Part of a small language model's weights.
Architecture: RMSNorm before each block, untied embeddings.
Each number is 128 + 24 x the weight over the matrix's rms, rounded and kept within 0 to 255. Layers, rows and columns count from 0. Numbers have three digits each.

# up: layer 2 MLP up, 1344x512, rms 0.104, rows 524-590, columns 128-191
# down: layer 2 MLP down (transposed), 1344x512, rms 0.145, rows 524-590, columns 128-191
# gate: layer 2 MLP gate, 1344x512, rms 0.105, rows 525-590, columns 128-191
up524:127114100148159130124138112060094134127145127094156149123099108118074132094145092161115162139132170111176116104123124144115128121125131154121110139106129090113122147131160155120117130131131165
down524:114105131137146103120138119118143133124128132138141150120130145118108194130121135132103113127106160167121105125111144092089153146158156091132123156178135172129092105123151099108135161118120105
gate525:140137152130125076136127137084124130161086126142128120123111145121117140150144109147157156119131197152147105091132131109146082190145156128175117087135160142145152084140081171101125108136154109
up525:094120139140128074128144127094130125169102119134119093143129117102157142119120145118125137137142145119153092136114134116127122182122119128161135108132117098113125119145121133114113101129153102
down525:100096120105130147134140111151132072113135116118111138154145115100158151109099117072139110150145104104124118169111123119089111084113100114096145143091139104119077129130167109126135116129079121
gate526:145133133139121082121156135117149159075116125077095148088145134099132161108166105124140122116138080107139142123134151156127181141093096132082119140130145133137135134107144105086112132105115117
up526:096099125144172142130082124160098119127121139165119191159138118094142124093098143143169133168114161124103096179122116101155144134150148109155158073080154124118134128152105123122110124134169127
down526:149149119106148124162153155148145110144148124141152135083137147114174116104125172142106126172139110133096118120111082150100138136115134140127133099112115114141135119131121119147170087140165130
gate527:106124129132069152147123150127158175117132098123104130124112112123130094153105155079111113122084132134114149118138125154082152112134141152120099134168089157147083131091135111116130123140153105
up527:113127136133057126145144157112140150108129103108099094144119096138138083149122163089111105099113118132130168100135133132104140119119130148116104096126092127128108139116131120131145127146128106
down527:140119157105124127123131157129168120085143176140150147114155138093121155100143125158139150123142088116158100121130151160156155123130098126166118081100146108094122130113114157089150131085140143
gate528:146100126109158140164157084103152135133079152130152114181129125143109108120123120095074144111128171163120142111154063147175103123124140140149096109104108105123099113156120125159141141103122182
up528:117158132163140099147120105123136128166139142112113088134137081129142098162174164146122130146120129131147110134137113101126144144087096162158129108153116117124135142132111128126109129130116107
down528:160080161134122144121151150101135090108162120108134142146100151079147122144123113150165129088160141137154131099142130139136102100110141118089181161105141191111161169098124094132096156130127117
gate529:102111108141133169128177115142155097147103137161122086153161165112113131128099099131110099157101166132068128141117131114116157155135084114122166116136153096134124150177141080152160155145080101
up529:148128103154155133173108139120102162159124118088145129094085138117115127143120128090151145125128110142176165137130126124168130152120155163118123114102084145142144108110168128100117136116139138
down529:128114102141165113142112149166143170129110150167118104120102138106112103112117119159102136128114078116146116173103149105132139117127103126178110113137100107112124177134113127124167087116101076
gate530:140110136129155164132145168138135191161130142103100118110118142136136120166108096139170116124134183181105149125120129113148107132138173132131137133121047114114089107155175144119075126132146057
up530:124196120133167111120098108177083108116147119132105159110134133088139162065204134158120148140148117148176151163193128126144161168137114149095145135165168167062137159145110164199149126124108139
down530:154109081097128143126179121112102092165161114128149115092164143150134119141118162128134127128112143126147159123119112157131080134145161142162167149156083130139142142106195131138108145200077133
gate531:121102131151117142101126119132125145164144144130120146141128117123110110126140111109211161149117139148148144117119125127103146121141109084132114153138112128166109143118106116146143098099124123
up531:118148114103117143188145159129107089145147132157118128132132127126108138123196113113128114127132105087168128148144145099140166145130117114124145123138134153119131122140080158123125116120160126
down531:135170138158152155165181188115121118140168182107136169083122134104133111145170102118110127165087099108140127133154156155173138135096195132102155100163132140140116145141111130123106101148161109
gate532:164103179112127142161153103135129131149130119143116152121172165141137119163133134142162148099139094151127135111121085128134132129103093142114171129153111132119126126126099140103130195145158114
up532:123121176145091118144159111128103153115142115129110163151170158145125099165156157139144100102132154132111134108176096127082136162119112163088183114109125127151118112150141145085118192109158157
down532:127123117110134118152155097105169079129130154166116156122125125117123149159142138160135123119137139131137112135108132149090167137111126137126098152119138097145091121114128124147141139157156154
gate533:161092130143146137089116127163175152092125158130118140128129113179132132107118130087102144123129133139170122092121121101147150098124154060114147173134097105135141124147123149086124091123134156
up533:152156140113090123095143110164142136113123160145095111117114127187134154102143121120133150113146121113159148113116123146169126125149125085130163155124108118119138141127130132117137070120141129
down533:142133146131137086121132136129167102112121186116115131124097163113128124090128099142157124108118123105165094112130078126125121109169164143154091087104143152077116114128095151148104085088132116
gate534:124127127119127135132139095125110160135159109123097154133120109087164152105128136110096105129119104135095085145122138134144065131150137087096165181142164108111109139114100120128134143092170128
up534:128144107149121128136119150123160138183112135153100133143068117085152135103122146133106117163106131107130114116137146122150076142116123111158150161135111155103101118144160082127164116131100105
down534:099114129119161135168121085160147156088114118164089095102134103107152164132174170172106146152119111130139122113147120142137170155142112175141150110196124132119104095162201115126108105151115136
gate535:111151125115087101096096123131100183140169098197123113106160116135112128141146154132091138089167075153164077126142119075094154126096123103148173185111081127170171137143095163112127110157170160
up535:139110128104123113108176102141107127136151127142116130140137112116137168133108166159089099124154135101170122126150117129076077132101078110125126155103124098122130137132115125112150117115122161
down535:091119084102128151096101135139118132144129064121123137125121138106100107183145154159135117094165138137140114111130148139161143104182133114137126219095112162150134142064141142135167128099134122
gate536:123090157137117179164153112206103141116106109135168160144159128113148134108130124107123114117155135196137138123107089132149096117140122156103141128113123124127142129087122147102110108163104093
up536:168131171164096141126142116127094115089102137129176134144134127115128143096077140154141136127124155119143107129140101120127103128149169176088051086148112131154111141113153093092157130163128122
down536:172093123172115121146135108156098131110139156134118087133165117118116118151126134140136151152146102109122108140137135141141159087143108087154121104141142111119129117086119102067153137142197161
gate537:145123115124122144125135122140103117144189108136121126108125132125110137152163143144151136156081133182112167145144137145106093104154109154115091104134089162121112123156113066129097172112114140
up537:118145147112143091158131144137117096131193104117100147130114118115111165171153138135134137117076131146124123169136145115099121105152128133107116114097117146140095148125124095113102167116146126
down537:122108134130091084116189127106115113118126137110138124167119134130144110119124146138107108100095120090149111124165131114114132164121136099106142107156137129173117113162144095147135139172148095
gate538:104100119178134120182167162167112121134108127164131125093140106103104120128110127115118099088130155130106157123150127129156134119103175165139122148130150133053119096118146144094095143069128101
up538:143135098124157156110126147093119115141141160070091131102114102151118120133156137103105118136093120161124157105094134111126128114123144084129102122095131133142148084094141131145098148127157118
down538:114128156171122072124167094148131179134133152170120125119147134099102157111103098132134121106163132125125082131164133168119114124094098112113177135155142120139110172136112157101162150141125125
gate539:076126152108112149149147125127107099127102112136160112155143099133138117106143136153146117120121131113111129130107166140110103107137114147129139102102128159129152162145131118110129125129151150
up539:177126095155134139131120155116118135137099134136132157122161148103135114111164094085132093067120114130110138135121119150135123151113168168150094089140168125154116186110068143138113124170150135
down539:145106144130116077143128114114133159136090120126132130120154150137155101122134137110118146117137127148129134111125128110148182125121129120113149149146112118123145093131120131120068116113112105
gate540:143127165131132109126118138115141075146175135146126130114130093144153095116139124127117184124129146085129096077163128103113113108118157145141084082117136153128055116096136111103089121138131119
up540:106103101127111108137156144137158206112132130095098122141107169133061131157109078106170122198121120143134121178114103138164145179123114091164147176135142160144177160114170177189127140127178157
down540:128145152170134115078168113114166129126102159136151104164112091111131107161136127115149140092128102157135105200126161145138120166120114129160111118100106145118105152085138171113134153151174083
gate541:144191168125113126119118109114184175121141167112108116106122123128099112102082145155148117135122133106125156103113147150142117073084170093133143146108152107134140128126113121160148111156120131
up541:142147108150170127138089151132090120091110144089128095167133138108147157118141125095143112143147080083155097173107148094143136149115103121155111115151151141134075148141149088137138153124112205
down541:141137138096102153146092133151110114123114109125123135092097135130141141136087159147129167144118165159132142157127152133109143114091107158144133131130115079146118064115086107104088170137157102
gate542:171085135115105110115130152150162138149139122132143122167147098140119125153095114177107150101116133126165113121133123106139103154119112134135128073155137068140097189102112143147137126148163160
up542:111156125155129128097138165151107120122147207110121109111168139160065118100131119109137068132090142135150114140113121090195156099125126144116154111094115122093099149145129093089141150108102105
down542:096134132112141113103103143160138098128144101101111115132086122082127160148166149163164140099095112102141129126114095129187131102137097158092158120135100131106098143149111084170139173153144150
gate543:124083106128107148133146165155176114125152139080140126136090102113117144111115128124132135154124121157148115112138116107095092106114122145133115076117141128109110153140129124119112122136105188
up543:170104106139127118099146125123187130111125131138168108119108126137102105095130168161131153105098106135177124158139145077101098136136117134107121086065137104147144118151137128141099122126121142
down543:148130142118160122175112117107127119156098138135099125105149136131144133131161125114122097137090121115083132153138131176128152127112115124127115161127140150090152113142134103182182124134122043
gate544:117104108149086094152096148130143119168134109124127108127193133160054118133125117130125128129090120152128112138116131123134120151090074085117146154154160081127124119188125133124186128132102135
up544:127126121092083115144119115112118128156140172133149170179146099156074147157166131132150130208099129140129112151132143125159139106113082125125109133170141126110142143167150152173165136171122075
down544:160108132113102119117129118145196114144153106113099095159106152119097123167129092119126089143106150131150107107153132116097116134102117130131131113131110071114123108163125093149132154104132124
gate545:129124186123147099098137134162116160139127119137165121061166139130140114129140125131135109132138151151149127135162123101153162161120179167161139155129154122143069131154130106132136098149131145
up545:104107086169063140114147123167112102163143117137138150152122101137106122132125105079082115140177147132133111096115134142160137067150132084166086110111108126117158136135122132142154137132119158
down545:123141144139184127103139142133119139123071180120111128104150129121084088129134125124137113049116146120135170149124140111112138172101134129133165164171116142135125116134124128132140138111113123
gate546:158118133083138128097125160134119159137125124158133151104080135155153114137135136113165155121153138151176096137134156127112115125111162107126131162169133110102142119080105099103110136146135144
up546:119155165095129105147101165160147148123158126127155145101102122127149110093125105145154120097133152184090117103122149132119108127118137124113133134146108124111117132103125109113148147121141118
down546:090094146179144127128150123117116144123116110129119074150159141112138147104117156142123124146151084068079163119127097108128130125138142123128160108105133144165116159155142146149117126131120115
gate547:108100160133104155067182171129122152127088120101129118092182090146104123109160130150159139118117108182106148130111133149114124153109152122108138194125153136138179091144073111139136123118138132
up547:121187148151132115072109126111157126102098127130130075087158118132120106121102160101091155129109120109110077101130161126118145146180155146125161136121099091159118163133128134116115139120104137
down547:158141154152117138130122150169120093095149076127153152086121123088119143122122133156110146096115130172089134065114158112153126141113081133112112169127110135134102099150103105100112114116108138
gate548:143117101143126105105114115151079143154151128128127129100136120094178128061129141116083109119119141168130140143122150163086127137151116094122168131112165147138097124107151107110145087145136063
up548:149100131160122137100109077123124135093130156160126132100156128130142119114111118141107116147157124182142127158140112174100109133156117080112129123121118139143167134135135112115125113124075161
down548:107106208071148115155148204087157092148120164118149131141107112120134142150148131119127115105085147103080119145150083124105099078099098153124113138115126161130128116127164126145128111106080133
gate549:134123146135117090125131100112096094127142106152127103094147143138088161128142137156172158129134118117108143107131129119113092136144136113148113089165114143133168150136098159129148133131161155
up549:118150137129118150131101131122157103129156134120097125114171164131143126119106123133159144144129089113087174136138125113155119101115144095140111118130139126100139159155090118112138102067145132
down549:163111121147167153144174125117097160136140139115116126142169130155098152115122116144142165127090127171126169132130141131111123123154143109106060153158174120113105152101112133126166114142124181
gate550:109135117155073167117097128118133138122139130093113095147125100134083103117125148150129153090112102127112171119148115142138103088142146155127102122095109162112148104119122144126167134130145115
up550:089126118152082109140098073147091092124109100104136159096157155144140107125096129133105155171142136119149116114085127115133109142132121138144141135111129135161137126147167111105101120151148130
down550:118126113111098186125146140103122117088129180140116155110104164115116121135108140142137091062105137142159156136159082197117137114127173142160128156120083154124123127112128123118131112087100126
gate551:136101146097143146111089176151131144108130142112119109121161124128130099103121165130132164114102114095112121083149094115112137098120106149119142126139110117108135093074133125140139069139152178
up551:084145072101159141106141142127077153119123118116111151111150138139152121119129142177106118105104096140129111146149132174122100132145119148171147143142142129112097091174121120079150084123113128
down551:160173147130151149117113136132108124134115095168149150163115134098110128120104127125161109125094133113183160121141128137125118095115120130101105105158130129090118156148130121077144170112156143
gate552:111139155160122135127143155136102205113122129144126137131118146127150115100141127145130117125163144135112140176150088139097133152116119119140115143122129109153095161141133104155111129105110121
up552:156104119110138113158126095166120108129133136147087105114135099151130145182106154128128114119110124089161141130122133151112131128120068138104098110112111152120118151086147108087158159110094133
down552:154139102123116149128109157075085115155119094124172107145075151167110115113129152160142141175107123144092093145124135112105137142161134131127138125085150116117121148145094157111146143108150114
gate553:121140159102128123138126143117123130148151133184118098091097144101119121136106148138117152090148111112161134145140094126112150089119145120124127119071100144116116162102127131111142125154118130
up553:131152142180133089124100145128145165161087128098127137181162121138145124124150123122135085157130106136163161124128156141143118147117103125113105106120136125125114124148168126132126099099125108
down553:114128118117084124128190127120146112093115091174142133085120105140122168105158123147141158126139142133118088142124113119141141082132125098135120144086114141089101093091149123147127143107137139
gate554:132134157145114137137123132127120146117148152123144141147131118144132124158128127133119135178076111095139090126154104136130127095153124166099152099133167136132167148163089154113151126110143106
up554:136104127099140138118128142190101164187163102122125140122131138128110104117127163135099151129135142157140085140135146127093089108121143151117132132100137107129161115121192123085148116183148119
down554:108140093122106162149121100129106137126124106126102140149132136142111112173097107091151094102183108155109083166125100135078143112137110173107125112114119128118126122131081149105142047181134112
gate555:093154148126108137127128123184117106140140115171125085155153148144117133143154122125133115151124107155109100143103090148124115123117111124148124127147168158098132145129138122060145131120101169
up555:091147151142138120122128091153159148134090108140109135136142120156119126115136132128152091116171107157125135179103054152133087175105127131145141149115148153114094107139141119080140149143143173
down555:123093170157105134119138169176098157127115137121146125153178149158114127137100197128147130147161160122103114146112092086105107165140120109078111144132098143101086134107105129089114136145120138
gate556:132121081091175088111171139179134132117135127132113155150147130119108137129131137120079133091166076111141142116126107117143125109154171112102117091133115129156142164091144140144127138096123122
up556:126138119108084093136090146111090130149131114125171091109130175148125128114135105121170104118111187139120108097083134126127116092128110103130103133137122157096096136121110094100163109156115109
down556:108106079140167099142173098172113142130151032136103137109132098106121111110151133117142148116111077149128143135129117168117123088144111105090071113136136146163124169106104177144177120095118118
gate557:126133137111133120137140111092154133114129133148106145139129124145125131126159127172153128133128142122126103159102139108144138130147123122153121137119113156147132136162122129165150103130133144
up557:136146133094107116092138118121143127132138134115099146116111111135099125090168124166148131096128136110087137173116162119134122117117172111111107141137116144141138126136153133156136104165158118
down557:133151138148104093136144120115143151095118145102119139123110114171155149112109113118113094134095162142109116137098145120134138136133117144151166153121142142145120094129172076138146120141131130
gate558:109146171141173124137143077159096098122117118161116124140183131135089113145155139180133114161140153145104113140114096113142158149100121128129095125117103142152129095149123107122130141123079141
up558:088124079108067147138170091135139117145112139125103101169079118098124169161125131110186125125169108137165133122157120107148103131129131160143132113148116140138104104094095164115124138146146116
down558:131125147119114132187134133155159110120111140129143121154111143097114115144111126118144096142113109148114105187118131099117129137166128102157114124112099130123102146088117151092121096141127144
gate559:117118118111161148129153128090129152143138130163122135160138133130091138121176108125145132076127147120139107128126137102170123161157075141122131109125123132125104140136144150107121112106102147
up559:095155144106187118107151129117144143145121142171112125148127135098124113116159132108149121114144153171153128120133151077160117197158102152158114145118144113147138116123107131106122116097105116
down559:111149146128180120126110158107155115143104152131132103137071131135150130172104143102146094115094196142126110112123121100143111141142145145159105143122134112145122107138167129120119134158113147
gate560:105121096065129147161154113125149175154137086138089156070143142143133110119125111110128127121134089137158131138169138084112110128110071098136180116106147127133133101155174063113160128127093151
up560:124076110148149116095087108164140143121122153107133152108146107123125112107136119137176114107130119117146129107102120160097106125108095121174092121129148138175131140125147122110132126147121146
down560:123110134145108148133130164119140113163122121124145108191149107155180115130106179104162158146185133110108126133158138094150146113169136182094104118106132148132164156123118125103139149135138116
gate561:168144105168130108147172155132077117167123129164144140088171124128138123134111165101138111068128133149124113184107075109140132175123106120122152141138113102108048094085110125132136117123136119
up561:173108121121118121116114114101145116136059103146138119134124133118135134135117130152107164144146150164143067111082118164125118140151148121159185088158147110082132140168144118101139119111085126
down561:105092119048159133071159129103165113107143102134098129101086109111128157165124122185149152141132122099077090084136121143124115087154121086131125138130141162096167140206127130137141120140106095
gate562:132134130070124146095093158116131177111117140108061149163110080126134101132093144165144103165128079156143111157126063127111154112131108115167110155088150092129124123132095120150157136141120143
up562:150144095146142152111139157131133083126144143149117139157141148134118153150166136159114188116138080129092176103130139169159127168100101149121178116153117111127128121076177146122111137146167148
down562:115119110099153106085139156139143161145158102125136138170112198130144120164134156147133203128150119173108095154158165146154130093140078132121149135156135140114115146096155106152164102104210176
gate563:095167140147117101117155094118143103155160112084092122138127132157147164168126153084132104141145123103108118107126129153139121128159120164160133098131110129098131114103128144097138090094142092
up563:149108127134123143148133179166120165121147131109107130120135122147152126133157133135129173147122087114129090144136114102158144122108119106148162133129155179123156110119141085182116099147094110
down563:167141134153147096148103128123112111128117147112168144143152147105140121128122134096102103133104139139129143144167146147091134174170098133181126144137100108117120125119103089136119169126125107
gate564:157150181149120140094133124159110161093103145118132129115191139167179135121151135162124139111138134160155142157079145133143122119090086097099138183127135128157126148159095132091128135131142142
up564:135119151055163112136118140124142086143125119114132151133143139112159141124142118157101125114143150114112133099088125133165140132115086121119142118090120141149119125156143159111138097118102145
down564:141151107140125114094137172111113147135162141107079109114138123106121097136159126103151101083111066107138150145173140125135132112096147117117174160139093076162131153134111136124176148121147145
gate565:136143107137149157152098114137104122165160074167124151169084115173172117103092118132137109111139117120102139151127151120102154137121138171063111149099130129146115125136132122104128120101115131
up565:131101127119079110108166141119136128127095118141166155107171132113132129167127124151120165156083109138117127099107158128117094118138118107106119121149145125120117168110133135142115133135132114
down565:101146167124117114151124135098149121124114127142140143143132117131130148166124123152122129166091149122139119122131146140096144098118124139079144111129156133140097105166133118113102120130143093
gate566:117081166102126136126106113103111158180150111162121142122078077157109135104118130130119098103135081125099129142158157118158108083097149081126150134148119095152103112135144126105110161093130127
up566:143192099127127153131112132148134140143107118147137110138085176122126114188146114116117163132088161125133113157136105108120127156108138083128170156135096115134134117075120142133119074112159079
down566:130118146116110099136146074138145146106094102105126110076101119123107160096113138156143115139097081147156139102072110092102146102127135131162107102116113116116144147153140153142120130205127143
gate567:147116123172147111149159110150149136122122138128173113112122150128090129097123151129129086165113120130114125114104146123103117176151192127122130118158136144104139145140135122128166140127102138
up567:165073083137116124112124150160116126083109161106134141133145094105101153111068122125155175150113113087141125099129126161110127081149119134114143183111131117152156118127093095145111101157155116
down567:152106123135132158140122166124133100089148101112151105171142145156120130138149136147160151130186124092097142129118151127124161164131090065099085136112150141109120165149164133108126118107136159
gate568:107113118111096142098139108140096167112137125137095149145114128114163125107131139142148138117118134112097159145107090104098175118111090107121108114117137131119117162158129158103134128132126085
up568:103168147149183115126128161116147087143114137127098156111141123126096120122106117156167107115110147139117117117152179159141089122134142158149134148145115134132147118137135103138142138121133157
down568:150167149164169136132141169114133118153106156122142134131106093124143136163111088115131112110096097134115124128159132158155160109178156161136142143162122121117121100130106104152113126125119147
gate569:191105162137145157123123135122120137105126130146103114134140112157094130125135139091091105144139151154119118073153155166169160154103157120099090147076118150163129135156112136109105131112114108
up569:153086157107147129157137082094122090158116146093124136155128126102095164143110140127107147112079088124085125092088100110151144109126110127119125116120108128092135130144116152082140116069108151
down569:147098111154090157118089133146127131114117119144119129131150096161110114106133136107143123179132124145118106132122091083101116097063153142094121135141104133141125104105129160100087117096131133
gate570:132136132157162145123155091095158139103129122123093140116176151132178146150095101144157141092062096170121119128121192116112133128122109141143111091100171135172113143118108150141119130149141145
up570:104123141139105115135076133113158132134090119110107109114144091095110101150154135110150139138110109163070112125091159138118108116137156162091133099126120135126154115130102140119122167145134112
down570:165100153099125131129134099180049108155155097141108120116100154155106125086118146122116099120131134131142136160151109142165125131131122149125108129100120145122105080148179075103137101078121140
gate571:166151161162121130096109133119134125125113145117128109124139134137134131109146137133141151090150117152156151110110114152131124151106114117144143149063137116093083122109151144118128121120137107
up571:138087156161152168156122125141152103089094137104110174109164149097118144160174147143113132142098156166124113156118140147089114193154171135112146152114103135159152139113129168168147130126135161
down571:106148105138113117192128147124099144152153098148152097125093136161144109131163122154136157146134159148122136110146099132138105060097117084085137133126109117156162151101101120112103120123157133
gate572:151150180130136098153106113142162134064156127123097116083117132132111119105112121127118114123125126140160117120120141172120129175124141136130115144164153130180127123113134108146153096155135125
up572:142135158178157171158136070157163132143163187145136097104151132138116103134100120148142154127093085106060133124120099124125111154115152174106135080148120121174129119105159069135195139168115148
down572:135120140118132095088144157093096112090105085117140119119114118119118099099142120126119115116124172135154111110139126144186107096130119092119134146103140156120134156133107145133074125133117134
gate573:166116110119122129151143111151166118175140100122113156149106147099153068125114140099136160115154114126121133140154102133116161185106128111143150113134101109111164176141173143085134144163163127
up573:142115117076105131138141106124164162090129174142116118117116130121177095107119099078106125162132126143149113100105082094064139150129110114153126140086133122118150135118165123104181105120130115
down573:173103121127120137134086146116142120100125117180136138105082127078126103161093105122121118113161123105091097098122110123128099113122107099118152131091075118153095107136104123135108173113119129
gate574:135108121169172145078171153121137178144074122123145147148084098120179144156131197155130166117138130129119156094149152139105188105120133100126130137147145095133121109133153125136097155162138150
up574:115150127162148092116117149080094075148159132128130117113097129168140098144147123120139095120076158112140104160135167069109081092141106126110108101133065113081134119091098171112132127118125153
down574:141150119141118108091135143108176117099148138131117078197099092101104144122102122143140138129132109153115134126082144124124098146088104119090115122155148107113109138137154133169172125142123129
gate575:136171111159146106149145118128118155095164137091121129115113150161114107130150128122129120137128102109134116110097131074122123091070136110121150137111152135103131157174178152161125118146119122
up575:101102204141111107127134154100125136141122131108179158129154076131099107167155131117098134116147120142134100062135118154159160134126102149158117149119087129130092106139090124115106149109127106
down575:104120119109120126130143098086111113110166128155114133118160142095127124093137104122157119128134132138117126131133082136128141091148122156143130132143104159145103101131146132122111113135097164
gate576:147121121155123121134099130098148111139079139172135090125125087148135145108141123203132127125115135126133119144134111145131118149108117114098114125160107152146145148121147160146153140088137160
up576:143106127167102090078118127113113132150175144114129094133151118105140092120078105100120142148080129139137165146122137104117092127101156103185157102122098127137186181123141163098143165169106127
down576:116147109123139136126096109145094133134093125134104138112082176118081120109123128141104152104159134113132101128138089154103119150129145140092122099136166164126136098143145124125117100100111089
gate577:137177162119099148133110121127138125145132132144095097106132099156125121137148151143128129098124147111161173121127154128101134131155148128175163179124138133097133145125104105127114113072180126
up577:118143118126164099089132129129142164172151167101189125104105144143133141106147127171117141139153121148088093130104124137120162152142141135131141155089119114144108122119181130116121162156133089
down577:111174120133106092116159122086128131112139136103136123169109149098145131176126117127114125128146149097145110136172186151135138134153128158123122125126163082150173169145103084115135126157118142
gate578:117113121123116127133086123104180136116117114141102146062138092133121145150170148165107132114151101129094180095126110110136112125130134093186112144116132140139152102140114121135154072146143109
up578:134097198135110113143127122114138137094121128112112132126130116119124131139171115161157132109174098143090146163095138148151162112118111121127142116110135124164132094136116129104123112129130085
down578:071100130095116155110160184126106098146094138112118162119130117122117118111148114111110144172116157164157109122152139111148114168093098144091129133113106106082129122144178151094159135152091116
gate579:089111154086128162116125085145110166103182148129111128118120189125142118123117127102125100112146140120128106141120105111150108116165161153137158115106139146139092110120132161123153086150145121
up579:128174124121160152141141128152117179095087111134129115094115143171117115169148103113066159112134129144144113091153153106122119135183121133105140152127072120151174150132146130157141150095117121
down579:159091121123139096146149163122153114159148137138126122111092149116125103085100098134181102133108150105134106166126122083123123101109110102113087100116127140152122120141136105101134114138122138
gate580:142130121158153088152116127105109141168132154080129113114127146100101167123119123143104098149116126181094149181135136135091139136112129145108085133147138088178114155151121093171141102139104167
up580:099147088103100128119150084123076081132140151159127089066143117102116123144180154158186105099192105109105109159136122141092110139141140136133126163097134116134134123124124116137164117149130123
down580:173132132102134130153072127082168137182133134121129128133153142112118183103119147130125123085112110195096131114142140107115105130143099127121149151167099140114125125161106120075124149151132127
gate581:165104110118127139143147141153102160176120106118110112123109158110156155158078140146096100171101197156134114113139126139174159114154113139144146136132096126126136148124102155131135120116098108
up581:098111123142110160120147113142090114148117142153134109103113150107129150160110153120103096136110122142102096103195124170143167110147139139113116158129130195118103172112120131104121109093157160
down581:139123122126117088098131146134133090111113118109125122126115151098137172120069158134142098135125139135164134111122126123110161155152156129137088116108106114151107144108129146143148111149087112
gate582:144162114116142136118116128123117090157132147155145062178080103109109127149116144148134149130087120094115118110099125100187143126118140142098144135140135127154087162156139134140144136130172123
up582:107147131119146084127133110137141110133126136115140136110130119160133111164162098131110100146079142142132119142139131101114128096116089118149080094097117177122141152127130117092106137108154134
down582:133152145134132146067149178122147150133090097106168094141138135111136099151103117142165152110094084101113118115136139106148096127157143159104128107127139151117170118102126132133109115081102132
gate583:089121128098106116105094159115141135130134124126153167127093128147134118144131117150090119124102142142122156078120131124092162087119102143105169143139108141135124136111120160089129109133126146
up583:166109109134080117092132143168116108111108144135145123104124164123126168101143142062120132120130145112158099140114108110156094130164121125162134065113139131107153124088149110148129124116170137
down583:131100121167119155110104135160100135110113134116143137175171083108126130129138102092158142109147134162139146143162116131142141105107080153126109112115127145136126121129180156156091090140133089
gate584:107119138115186143167163111149140127110154090125176130148103130167100134105145114093141130144104122097105129121177100132110137136138136140102108105089146136120125107150126084098136168153179085
up584:086144128112144127154153152155145143095164091127157127111109128147106162102167159116144107147089030125078110099156144145117165120145145106098084128112144137137114142122114139089131157195136073
down584:113144122100084081091126130125143173135099154138109110140102105124128159126117130126076118124123190107145116121101153109124123116126108136147123139181136143103038132129172146147114141138147150
gate585:135139110127123138118181134115120146114091079126135090122106146103155172164107115121136113128115085122109133109128101139126137097081170131125117131152084156094083140130129136112117086112099144
up585:146102106146155082132072136151158128177093157097113136139174100148146105098130130129169142111103161162140149153084101138088132152137131130160105156150102149151123120147142096140108108127148105
down585:131121119138165112151155127124140152102149167151119168166135133152141131168148133157114156148084138126116150113108144127149137148137090137140151121163143076140169145157100092127128152179163121
gate586:143167123110096116132130108085115149120147143113135125109117137111100132136121112112095110115144142150145137085098112115170072157150125149104097159113096141167142121170136180146151151122111166
up586:135153118136115143171113111099083144131133129076159101119117133123117148136146102153132092116119133153126107098107107128121117194122101150114118163124116144136098094161153160101152149128123165
down586:115151141132134109091128143164106112123143136195141123124106122130146136137167156144178113158150153079184157145136094135107139114101121131127128077111153155103162128146090117149114109136144103
gate587:174146106097170157160151121090160130107084126141119146115134100130121114144097165117155135143116124117163139133141152170109077137124099106121140082165165157115136128117118080173104157121144111
up587:116109167134122139165071192140154167126106160098107152144102121104149124152146157131109143133119071162121142116107078129163123137097121121130114159149144129131129143125123122167136124142119079
down587:138104162089082122126162114111123115110150131162144125133132152129127088094103098161142125105110116131102103115152141125123162092148139132149122112138111115130105130174145139114147135123132130
gate588:091124131177181117154136112114115105119148102129159156103136143124107152097095161107131157149120157181083118106142121135136104140085128126123154132119131128166147154131127106158170164117166108
up588:116167144117122111118104152140084083125128135179127162139144143122097119099087128096191134166129170124105101052142172105147117134110104142146154142099147131160129128143105102104116132069114135
down588:168138163173119111111076112164160163158105138117096136168102129096141122111124178164112160121117125176122110140110167142124112129144166149110122142128140119133157174104104130138124132123112122
gate589:140111167098145131132132139143105127111131117158130117109141179155162133118112137134122118106123152118128117174111150147115089100136139150161161131095133138157128166098109167131138147107199172
up589:152089135138095087118147135104101117136143100136163125107177155127128084148155123135146138136146134158124118120134117152115141113116112153112143158127131138145162121131103104157118138131161152
down589:179156124149096122149112130151159116114126145114133163117131118109109136126140132107136092169182140146115108124108121119125152174095103153140122095167152122107124134140138116135138155134073116
gate590:146125136100121136119166137128115129142138111161130140115159145138148160116093107120123125196117162168123098122106112138164118158135134103129114135158110146125122144138117093105118111148144087
up590:149112137085113159115143147102100172147079146147166146089180159136092155124120124165160092150034126162111097116120147095146197118100137117144099111104101146120093150152129061115139074085145156
down590:117113129137130142092130157137129073147095193101165121109126141156121116108185090144164163118100116109113090092112157089154118128124090130117114088100109129082167116128129167153177147156109121